{"num_hidden_layers": 8, "rope_fraction": 0.5, "schedule": "wsd"}
Each number is 500 + 40 x the weight over its row's rms, rounded and kept within 0 to 999. Layers, rows and columns count from 0. Numbers have three digits each. The size before them is the row's rms in percent of the matrix's.

# layer 2 MLP gate, 320x128, rms 0.148, rows 291-319, columns 0-127
094:424470518496569546468492489429490460554498590497510469528448598484474517522471440504508446483465450461526511477556541490481513535519442466473521486462469498482422508479587518564530592493486486468473506522536443464568543484510557482579449515530481477478429492445525512506490542534501548567515560519452475452542559486514505487494484441436488493488494493461580466485569484506535483440579
098:490576519517471482427502514467526501535552441512467483442494531489468458509511484433458415507471530470493484540596458546525466513577448496468440504491529501441493478504541498530555517510495451506485535520426522534464521504499435488509512557528518473621512560502544513466555434607473512489520487443495530476537484560488468484523499545547422500536507540524480560478481429555465520557419
081:493521489503518561455575528536473463494535467487493511521401536411494478519414478463525566482464488501575464474566546513567535522486564557475478507530402513493507458515489496466509418502467493582569499449463519455489414497487457487506485494483460588450451522473531498539459445528474480545481575558564517565478495549450474531452566481533492485510482500453520537498503491529443519532494
101:466566548510531484460546512523503504517448463507511477513480523536513593485544540441530495506548447582453580475466551491518535457490439561518485481461507478479544446471500547524525465537493510461428474515475507508588528432401517475538475488518482467475467510498523536515608449466482527428463494522489526518549466562546417482443474446527505522465608457448447511528531481487533484467470
114:505496583566539501421457482457602471567491492453528466441555508563457503565501536533464555534521466423474471488487504552510524502481534450444466475497510513470456511418497524469482430474508526524543452428527571504530436478534530551556472550492420440570455479489473464462475505517493580482530553560455480465480516516462436484492543461519495572488532523492466548496522530537479507475519
095:473556550505509514515434452484479450446527507523493432581528506497481528538432477581493477480520539557528454505489495504423551589481486562502554482472438515511527483471561463513536466492478517498506537512491439472470438534538492506511503483459553507490456523501461462478452504507585505568439511489362489464501526495484496505519538503479530512586487446509473645540457453481446519503494
106:532421542507508455554453532482575509517512381495549539494529491544461476460510469437484470487566479596373392479450535464548512591533516494502510463545482509487489527473476477497521482498459508461455500437512507569530466536480477523492474528472494541557420542525531488508515425463539558558426520456446529488512489490528532539480576538502470481560484529512520489500480512496539505513503
103:437451519475496421462541567434525432471476604499545503537486465529447539491531505512510455473492538483498500438589480523439547480531421485477426476526477516551502514496485441468476483478587501562515556521501435478526474496527560495511553480525499502491478559478471484535512432588400523475542486502485463536505510588531515536474485504498528547460535505409532552449486532522451486475470
109:481573498529420463489448503474568533457484454473442486542458506506497431527480517490461557535541485496449524474478563475540555562433554480551513532446476510486424446459542481505497481478593483461554464567505508461551498484474523446474505538495529478548480475530542597483542495543473464489454520430497448541501524522535517488515509440532465489487422506539467610485590524560513502506463
096:561529447542488490470501489561564533506491479511501431585470431473431452477516511523513448552536485532470495479483532457462516582450467469533528555475411533482501474549561537459486494546518548477508482554452532556438491440406439495512489559560504527491504534482510462442489435464518593477458500514495502507468559544500489552501434560531501506503522434535538501436471458511464529427471
101:459552606488508477445570523508537483451556498417509462392519490517590585495551565496479543471551476454520473462476460542562493523467536484467497439483521523490542546420485523530513511507546508544533480527466493561446520511449462468459476482502458538470520463471500478468521529547425383498523464524452432520448491541535485532522534510506473455484520570500521527464561465516487496475531
097:530515518448571443514561478535549551473537503452484486480490457470564456534509539509507446543471540443502537508568484440513550440475489580520606498532502503535488515516489560549467515509541507467476497399453499579448538486470438511505465500528439465446448459529482520456484548533545445482530466575521542469502498442460402583501538476455500504501473533477517515449453490548519458516545
093:492539537560530462509524505442516590516449503464562569482467549555427489532468556455489413520490464456480536431415562501480527520507468496558476487538553429547526457496517549555522564436530485477491410546497492453474535525542508499489498496466523550523483573510519517480517505504466483478500502515527427558515532526419503445494464475525414512447539556501442508559454500500519486437548
106:535486524471524579437518487469502463508452403401530520464496593551521531486581536541505548405507554453487553552507554508533523450502521464495607454442532458382590525481473491520461461517485506533464451458474494503504503464489515518521531498507502497433475478518487512563575509425494495467467569535532475504478505487532452471524528424448500508494470520509508531507487519511471479508540
103:523527504484529501494485434493485484519449463485506474417507502522539458517485467497494438500478470514454587480520470485461497582467443477487472495546513499546574429435530508513478503496475489531502522534511505494464500458554489507478525446525460555548499512484532520551545527478567538581536543540457444440532543475510445445529508490488389634440501569482602508497422518514565480540494
098:497449537449496440435541442416431444473490498521592544467505553492550477505581460436502490493537489532530501514516522588485548522459531473520524515510449520509527552535563526455462521503494544499485450499471497536539495430511432486534472393556423521431475500469451457458509533475598466532505482512546507471534502464506476555537540429552537492475527505470572527474524489502452466529481
096:438544531503454504485557438524516515541451502523576440533528445554449471485507554467479480520509488456486535495517477483543538549523418507452546510497570465471554527432534451452530504582491472506542442477494451474490557517528475537422535434438519501499557536502510470505400485494501552546484604532505447528481580492520489473472474500557481585475571443451478543518469528504466500484509
086:470430474519511549434543540487454477503475611471553498413512524483549520544573484486458482476492499487471490562530545591570539513502541560512506464479571480430522549506523543500521503453496466548533491578524518459478410480519501513477504476437479494480452478511481518560433533509448560519526489457510453488502484504527534542503417434547486518525564529492500528455435478471517462517396
098:525460516430546515458529537548472475554513493506491495508507569525536523515464515446516481507495454510429543522479542595531566422450514481529477523528462544576521433481482467438493488479463497574515502517470477545465455444513524434499478509526461540426536499560522480500439549526475458518467473591491454495516546617497418546547539493502471480439474496539517432552498442486548530455461
090:443488531580545482542556472487500535574509534504488479495509502486548464446536474475417497483506451495538575501519478494502551507450458423512435502503602492497537547515531432506497521531488462498511462502481459461496434599547582509471479572498548496497546454437572500535539462487476480540538453400502480527514513570570437471476443520481484481522526397528482455494467504498494480518530
093:488526592567442453493458478499605493504535497517470596467586427497486502553489583488467466477502475583493482414556465495423533528428506485520488430512532462508494470453548469553517502422488522505501548460482524452445460505454557506490504474501487543549465510546493483438528513552529473498463506540481495483452525494457541495448534557508585452469458479477483520474577469519520525522477
100:495563561464448476423519471483485489552477505476466521497571534519448497483434496504476512492532494598471532545464456544459533523547449531494510512493498561539434453468520488464535455487530540501455404513572436530494423468471481472558541561475506480519461544437580578563527544569486489525499500526523558480464465525498490549424496444483531518474564479418538517467458516481520550513516
099:511540556480507436485479523549524533527514540515493502484508536541472509516497552517515559487542472551465472494522487469551507412527461510533506490495537413526429413476523538472507496511485419452524471520416490521444429508538557478431532473448510480427531537550565501520480488561528498532578530450505551472444486449423501588523511509530524482573474497421517454540403501491502565501500
104:567482461458479491481500439513493498509461450473476525508500562434486453459532546461539439454484488457491468564508541505536571553538440475529526496494537482588481440458524483517585534415566518476425494523566495506544479526524483540473480490503520482459535527435483543430463439556477458503444554504509545495540538514480452575547501503470540539519564527515477455488380510458476533543533
097:573529510477454499565510469531436487440512425496522476506481491408530569560554434557504508489525523477495519495462553471566410485452494499482491456509451402502477497488503507493484466538530512506507439514468474464488461496448465535474540501534509506603529524542546534478409562566469552579508511479531481533499528512506526537512553420464501488440502451536521444544493546526421505565515
098:468475491492457483489504523486527513605486438510508493465490529570488462484467391509483482468537549514497501517535495519537521635547571515513482481417426545501506472517489463531473553545495541521527485528495482535480457447419394505442531484587454496485483542509508568478503452534480512514545424532458463485507452511537480445537550526514510478497505526569445494549468454495476534461423
090:535499521447523469535529505522537527511450499442483483473534454517546530588531450499519522551495534507470524439473589453518443471494497554546510516508538521554492522451473550463433453577487498407504469577550512515514512524454490434450474497493521462482438452459473455529433502461545482474421511463562497492626450522566427542476502536538520548454487495523491502529528511433552493478474
101:471535506524496521424396532492511523508492477575404536533559503501483564501496520492454487592515485508462500522444445508579489460474480477462435477501467538567533462462544560524440525543523537490493537486475576489565503491500528524503514533465436497501465504481404568511570442536480512538484534502493542483530513512406425462422521502454505527467538508482429458578541494503480474499482
099:527478470505463519471488478495462545497455490544472390528546477442523467537482482542542556492493499473429493445528463521458533491554519516538546562467483485543472410490463460523466542476538488489491482533409489515436540463415544591432447473484433484508545503518586482459521476529549490500519396487536549560504482584497500575519521480537479474463531497511548452506495541516455550488454
# layer 2 MLP up, 320x128, rms 0.157, rows 291-319, columns 0-127
104:570466440487565477497462467549547548509458456481498549534532443507513522503562495488519555472419535497519492559474490489469498460471515549528474539520562485509481506391466470407463474552419486528469535495531475485522455465465480562511523495502554520478545463549437541474564438526525446502513507529515563466565472559501493474506476477545504515413514496503456539500553500496617424511439
098:485433507548451422511452488481545481545531511529466472534457528512430441524432537478509495554483490474492547530537534485420557462470490553522503490498502474492544496548471508463436544514442501508514588520578500506495480453524478536502469543472492409506510564454538411430537548541479443410523485547449503474530484506512517545472524453513458539485498564444479531536503504622498436520514
084:500582486466501500498587501506471523526525456480498463503510542469527509504442482481552586471504512466483427440496535508478535440564493510557473491491460551482495446613547530506501488535502473532570462492535480529494482507503387419487472477495534523477439499559420455461472439484463525495553574474479495476545485511452497522453501444520552505461498556526433560432507587478518558536532
096:534467469565503496537424487569512515523432482483528534467571471504476490521500520516443588458533485500528502461534433517493491520532485474468478496528486461502450475512500533537486527526530526526556482484582462487490476534523414524456518556435542494495481478507483499378536555606483506536506468507494456440556573608514450483526430471446556555527484468438505508459519462557531478481445
112:438556552498518506460461583531475552505538591569505523466465487441461520498469484526516454511516440572473514447581519477477464531572442592540480494503566447509506451522505491480510533478514503510509583456468483562468502529533543474430416543489532533491444494486461517434476533496503467458482457487540441549504577550561479400504482490489489480467471519456555507565457500473512485511503
099:472441487476517556496508468485507570487460426433498473513464495530548531554368537477490576484503446448489494461574569537477457498518538524459492509463399506545429563459536565534476542539527498471542484519478523545471455472477528462496492517512573540507524496507519478548516556488455567472487455524468549443533509508509513420498474501548496414507430481455512498549489449583489509495489
097:495534451590528542387457510453522540544465456518464547470514585520529475433497553518484540522459487512574578481539494558521540404477487516480517438454500560475487523530446530481518538529444591461526449455499505487473556551504529473473476488526501538471505457538441482512523528515476503536540483444536525520501438578472522531441530455509478525522518476487487532487474476435537441415447
102:510416451519485587425496481464532480490528473478459486495471463502479453512497467434542473513564518471485521504520528544448509539476419519439471523563519467489565480538498550430481582526570588483554468538473552490500496558532444627451539471451552558533478511513505477434512453541571476513501542481498470494452512480496526500475549433556480570492490452535521465510493497480510478446462
100:566502491502470572579426449453475526508422510501446456486498497471535460503553446463509507508502492540429537549511489453516466530436449481499457496469435552493473568510589511532480478555467541544546507509510500520545515547570494504551538494517469469486515429443498416493519491530481538448472545512521549488532539511562482544508448529425430503513447549582477474450494463497455511590453
100:466508489529542528518539461538519497489523612543507463468489489489489484475554484450487546519437521440467517537497468478502576506450429561543486545533522459531545514557484431509540518486499489506463372537448527460533498432485506541540513471549520436463479515500478471518586527509444453494503495526472550501483455517485437509487564564524518457405509487515584436552543558477463476562459
093:431489474479485488520488455519409501500523537468519493493454514533561518520418534517528498488545456458489504537520506456555492413503505462492517513500506507489562469534489556412495491508502487474608466471483550457468501541451457516538483448495468529427537493432506531556517518528507474456588473569463579609482570503583538463532448503508473524575483544506462464572523504439511503508452
096:477529542506463484398565542498564473526489552463438452535453484537461533497541486534532544424502501502500510543549474537495521582511451522399463496428585456482529541505507481521532516513517612508451532473468492517497460503553500451513535510420489448539455422486500561510544490525500517536582508499487499459446480525500448557479490506461467415497502480552505484480559546556477477555462
088:502463550430449594449452442533486441512517526527454537538517561517546503499481426515491500545508479552525459519556585460487460558455500484523497517484517504481512478475460500604545522488531443447493504493543509471560461424453545387459488580523484473472497468550494525530392535501434465576488524504482535525495478445473502475528487515535472511525461435515512536540529546511486454558492
112:453532492485486462540529515494514458495490539537509550539479453488544497489492529554507463478503451384516437510465472469477485438462543638487500549525460566547446544532546554568531482536489452446518513573567474499512478516484461492488464516451520414546493413489541530481454419482519491490554467512568518529482457453496472602520472521462545485484551455534477491470492518512473538448523
101:580458516444463470476586530513513517470546415508457519482395442442517544553539455489520435432580466493508547455564507510493505527482500514585459495576471502490415536528448473502460454546513605462527505516540505471534548513541548468479468460535494461480517556530479560480480502541487577508516486520471502436477464508477505497577513536529491462435507550475503517484487497477452538452477
099:546525532514499534453527508538551505540454502415551520555499496541441530481487515483462531445458456514481424484441524472427498471500566486457419530472540470467488486532505469484544437492514491575420544535518456529480526506467503502451411613523554490492458525527582513542482529491491538522482457441483573526482497464519502466513528485429454513445486457499569481506497563533496516558603
108:555489521504506530465512511534493500476529469457589498468472468522521557471488487585569480506509427459554595569483477520420543526612428486479518537507465443435472467495447535446545484546456515441514536524493498578497464541500467473464497471501516448505540545527471476486473572529536490525478506531534481513473533458540446549549460495438524531507504500558497554430457481435566519528437
101:471543544470509497448532523486405534571497510478510535474481500439497549543467559496506511501497509477523498430492543498478558561539510442437477510448582496487500482443553467528524473573546486528531513568367515515465472546454554518479489526545507526515441519508518506561479498417473500501511414504551470436435494532476485413482482488444487459441526518479506443550499505548587496490541
108:583492424452463530550475408478487539536468555561441473507536531514489576501454455446526444499573457461483501526528522450448448471616538511531423528440491495469507485504485442541494514513508513518481511516538498526542518458549474499489459495541535504466563500435478447480532476449474463580447544515468514550532473553550494457548523554579518450454501500463419528508543480508529495483521
089:555466513493496519500502544518456500414545480528526570496449520485515495563511513563525512525532572547483495429487558457446498497431492552518449550551445520539514458512487568440441526480553486497505465520443533479448491455515522501392573519520501472469476552503491418461427534525503455513523491505508484397490549560512584469551451479423553491489502536475555448507479492477541530492548
088:482516525484493514507544506516433528531485496534521377539448586568537511523508493506493508580547530415522536483446554551569487467528494456501525539481486518486545475528449476403475510540467503485517497531489479490524521533491460527478505556456548546450535475451562500544510516485440466445544536497521517453508467508586485503515438429539452560499564501503484477553471568386456514445504
102:553553473468542534516494503525507551523514559506526473469435522508508455480463526549552480491513550524463432460473550505461438503554503460486537496449510424517518449469460449490515469447512462482566526457483541476482418490462582488488448445459542532517496485541518454560521507480500554494511501500540468469460596436486545482499506463534514476543520510586448606462490430601459572547507
099:548445546553480514491479516490485552456459470448516550461416520563467515476487468542515401565450467537539491528466432522451549489543474473480464544571546520525467471443454467445597553479506468499476467484592527541512442518543562447460484576445499494508528449554476584539513543538458514436491506475565529467537449528556497516502506477493445523503502519488484473484499442521445477520500
101:492566519504466579452528510464502454434492518461510507581488567512492546572459482543519530511505452508526532485453465483494518583503534519477468452514493516481530487488496488468422544487515585497479478490511553498444537499464515483539538450512494545501467507495515530480466455486431549575438498512433500559446510605466550495455437506466443554507446484542405535538596459509454423475510
104:543524538547483462485515513562468465490496548485530466502499420493459518469585466560518513517509463589493484449471545472515425469548490521478484496541456517429536566480510527536514524481584483517504449505550507422515516425456544591493516503471535505465435523520570452511463569530503413548492509528560444458482515469478457577492486487514471417548525468491466422515471498479470533456563
091:495442495407511406602468484445509469486462512511473529559527496487575429479418529466541529495496573515528467557447511498505572513542423486519525513499520489423452464508383515513501470459475494480519530492459556506438561550543468521525530505498537572569523463500518520540506581501536533473481452555480532475447455573487469443515483452540527502543490487506517460481503481552525490511494
097:430512486566485508454508471553525475537589456525461484489475541491422473576459591506524529398426473439519460523451493459453527529521532510487472488542507523504497500464516494482505524464491496531514576453465471478473448502478537453529538500518528544526538564522466488547523461501513496515605501555498527575402487532509577514519513448513459458490502539418481587453517486486450480478434
091:557545559498426570532546452545525454503533540450519547546432459481522432479501502557505404509529451489521471496514492503440494471478547526578492484492510491475465527532428477417491454513433490495454497598624467479489511480511562488436496535493510486501520455506525543473415551525513480492506565483451490513457480448422471499451552451517545500505522465501484525561558527532468534487512
103:487497382450486542533528477558440515532462515502499492497559481454540472477485510524452476490482464487494552469501550518548438461451460508507525554537537486515495534537474524464419504527489525462541495456531517607478414531481473488551492506506507562502493522382504500543436555535440479535586520584523495468468556493473470444498498505429463555509418528494477558508436543537496489453524
# layer 2 MLP down (transposed), 320x128, rms 0.213, rows 291-319, columns 0-127
104:511509451540481419564513557537494534498534556488537554482561493522506512490541503433440519463442505506533575521525443522482508537457542478478533507561530504532504491405488492483484466553491522482524502485512506474439519550384504466532532491534522476566504431529396477519522439495498454440543443535495522530436495551503462489567469452499513484418555498508443544491551456443515476580452
094:453450492489420516455479500459456452501543491467528522446515528452468538499532456435471516489544518528508482546572470488517512463494532411503513531512499589476550496491505576513469523570471457497511604527475461449546524437509465538569517493518451551475494475436485493508432564487573509524523534453468598487477463526478515446480564536486419492524487523590535504466527558532537433479484
085:493521529562509545498485469447477533518474495452520521514477491546496457530485541494549574459523470490490534414541517515541505572579423519483535505540438509487444528449568517507497373515500461501538503462497540544521478587492442460465474564453551517506494496469533451518421529484427540468514455506527475458586461467527492462514460524476552546448437585517465509515458527537550449470508
092:468543537479512525569496546537477504546484480565523471429479494497481459436525546474511536545617536496425489409506556481435456485487474500486472471524469502457419423504543450478554570534460479456452451567508481494575536379535447533477515482538536513518487506485562484504541478494476538453514428544467517489541518549491494506517501534543501507513537473459437531545531508441518489496564
112:480513471466505552531471505536396471502525488534482539467499538396486482500516515512524414481493452603599502543518452469521565507453453552502455577462472535461548451457550564548545568482538472528474470485506465549496512490571523462523465535543485508506437541491445584445513493436474451514462492470490428518492509513497423485541487508548474433525486489503552532534526508447480485493537
095:553577523505525477420539473486485501529563535548448515468529496482465506421527521556486470500504594437543463481451483513465517488477541566427551518523491445465543472485531485487512486470511501494430494523518485550481502511482462480550550466571496429487501521477512504480478566544507487520470444479461485555474570485497482522428582407437479512572547503520483524554439400499467506545582
098:499556495520484497537491460495541554514533433467485524489524586491532449570579488476538471485496511561372478473471471535551570533499525474480494512483491500530552492508521495475532531488450502550510477495525585454422436464496495536513509552446525504495581509503472455485557478494513538469454481501498431537488516465582545489502422481541497490530528481499442437411462447490563399554512
097:458448499480514464492530559461495446432471508486562512533474484480550424475503412500457564561536393374474567510595532535570530511570523504466483480535523484458540523486442496399485529549465470505526567497554493475476522524485542528503527514476484542542477434502414463524466573549476501502508479516522476536494514488501517461508467535500584509531462544508509484506513536469465480464500
101:504474499501458555505457488507445525468503583458523481495511557518583513521505518515587504432537453489558567556589520466474499486441437361483471490510511576510476577491479543458519470476468552413563530516520548479460514495527479530477505500485466531539494460466452402544570473495515484473497490513484530493484427466505548515522496465456498448533493487536464521497513451530541579539457
095:490529539520437546512485472399436497465465518541440515487476497462529482506522460521488478558470555605523540552498466460487496500427539474488536498481530534459507538489376510518469524598503527460488567506495434499458450558500539497513464550535477494461472382488509424534476507498414541475533544510514487555478503468471497504537492476502468456488546565538533561573513545516535485542497
100:517466479442561457481465489471506455480539533542512534476488498478460479468446513513505549473456531444458478493535503447529521500533502588471449505411527503589555615475506441411482525508574440518501495437523548504512503533524522526541475538602481498519440527457450514483546407505519488538496539519411528479451425459479499475536530505522561496517445523491559483509482540572490491532515
092:594503467524549436482456470527460493476502523536467478553573532416526534501499530534498492612497499500443522517448549480465449514461535491568484509527423607543425549522433488494514482477545548499454467545481516521509483446514554527492432527538463502427482499496419513429419499507537500532538499548507478477508524500481493488512464479560450484523516515510559537483421487483419535499546
091:480578449485549503470438439474429439519545556580446502565484509509533486434497478500469506513456494607518442526551532474538575508465536560487456504480523484426444479454474477506490484493495564446532408561517514507593530467471459445527470484482522488494462452520517550547452441497483549551501515533504498504483466496507521455510510544509465479580469542482588529464497554488489470546462
110:487553518530474461515495452501481552514510503516466534511567458438506508514449471519505546534440454452545466409486469481464465516497495552484469569484469576552464539462508553504491494522495474384477440519514497501529518462550533458468438550504485498513493475471539562440452504490485560521517495393575482477616497450515558565529554453507517499505517444489501469502504572529508594545471
102:474558471498538507534541486545464555557592527559443595478497505454449504439443517473563609482513545490552523534487452501483444463507552425495407482464490470446566471498501534611448510526515511523519460536510502470496469541515536553495413477455520517520489437497473483498510499491518515463482551476521466478505497508479430561498525423537490454519501471494415534468554492478475520546496
100:513528481484520470410499501387564485508533585530453497489458505534554517501537510498534509539473445523530545525520492559536487458483551476587497503564504536450540548480540492551503483475557496479489408501466570517549476520544471442518461471505455513546502465409533467524560469461551457441438465529486445533454479503421479594586507455452502518504460496502479561494513476486473521463494
099:473485528428476586526522525523537445448538529423525509469533558420491553548476571497475460531529584488516412458495512524475512554437457512518571419508490516501477503450519476582432482453484522530480522478499441485464488535511429440499498481526470443528494555599490514525556448536513529494493483500525507540490494481486426461581471529481540483466426495535555470502487512490472531521580
089:631511489537521544445487528495480422493539542496445502482448506415485505520481446485485450492402473533552518521520580525568551548420512534532495503474604486482583520565508472536490523495476488513478539591537471523469492497482540482448489535447518496456424478516492515524425511516477533427515499440443500489488476459512515552430508493476481552459516564557526525522480489538471508486471
109:530421558475520595451500447500483510577495476516521546449552511549555521508508485471536491476519425417458466555518490550461484489501602447478453487425505550478523489536483444533500509550487523529556496490520499492566463524438480492521431534577476416556482507499519433549500533507494472553462467510574480518542507514548455467552462481481550522407528476517483508439502449535506440491505
093:543528466489529571472506500504555503452529511463471498426513532517450501503371466463499483482531486445538489511497485539575571524500557499473475475455484561512499453476511527504519470423517524491506545472602454507438500389546498490500455563497561527514511537557469523536522556474519499493426508565505451475437484534477584420525489509523512484509532513464456429461555541491448531566486
100:535540569604536420461529485476595530565584432503522410524505518489474525469480556467473530519511451477478440508430560518516494512574474528512494483496519475519462540439458468423530522568495523469510415511466528491473468519507539470478523473447517527469527453465477513520495502514467524457449507496520494531460466452486486510415474486508538507531517420527514520510523484521466621557569
097:504537462507521485508472583414483536428546555526543499419413510539510525506529468473512497533460514480552516459581608534478556484463485521451525486516440508550562551479484474499456487541483471523488585477471524467506483493485535521516506529513527505500560498510484550484437488462518480414514575425476521530503464524564450541438445463491485495503517464573480416502511403495439478506524
099:570476515486510531483501539485536417513528412494458502518471495577522482575482494466465488355523567461459461454460544509453510459469475497512594459560498435520442498517557529449567463559461498553476491481533457497476468548501519500424505492552495488513537511523493508521423532518490515518490542516469500524529477422509502485484436477493481480506531534489586456526511487541562601549521
099:504502503564498550528485457453534411425458596490493512502438485420518515554550532511462502483407519553529536533532465511504448504474487516524429492489532563439544494536513494525527579501454476457477471527524519446453488522531505475494506466549519529428473462579545551423513516494518427555517531513501494529435462485475457533472413472525474530455550479552575580535543503495507484499457
103:429511561553469519532529518459468578496481500468542596530484522435400443548518586473521539508551498515471531446508499550524490462546414531512534490536508433562533585534459503477475507447525478473521552480463482444418488515482523493580487467435475500457511489535424487495490532459525471526507561500508478452536484508492486509533439405477547557526503490454515476514451485547550526460473
092:530486551541535534561527522535510498393560471490515539570452549444445525467485516517497498551478462452521489541511477528492482490445555514468485478556556499551478532526503515460477415536493458388439505533596499469446528536464567428561512501452444506474499506557485459548525416541537538474461541470511524498462507478438526527438478477499487498560456536483481484495459537468496514592482
092:486538500547446437517532544556486524485475492450519514554533471512407545473506521544518484505479477503472436516497424478483465538563461463480491539550514524482495438543565420518532477488595446473481464551552499482427541539491543465470493453433545510466519475440431463465539498515496452552551488466572430442504523528489463552472596503563482533564505574458523497516520485480546487451496
099:530380547546455548579483541520547446489436512533523501498468492505442480447537440552501558425509527453558501511530566531403512519540514498516516526481414496496498527522450446439546518473490527411539431502517509445491469465473490536489493476533503472521549594535484460486509539490536479508473512575507483471446507507518489493535499542556444475490525513515477536521510408554561550456458
100:509475502462543618537526515482509447534502494558507491515532520552512406438532442527483452420523415543545584526474522485497434508463546521483520490457523505465466528425491477492490530481471564500475429524518535488505468468484465450503555580434498505492498535532509486456476559525488543528493533426444495490501541545444445514475511482459504514586608570497511496443469493464495529470557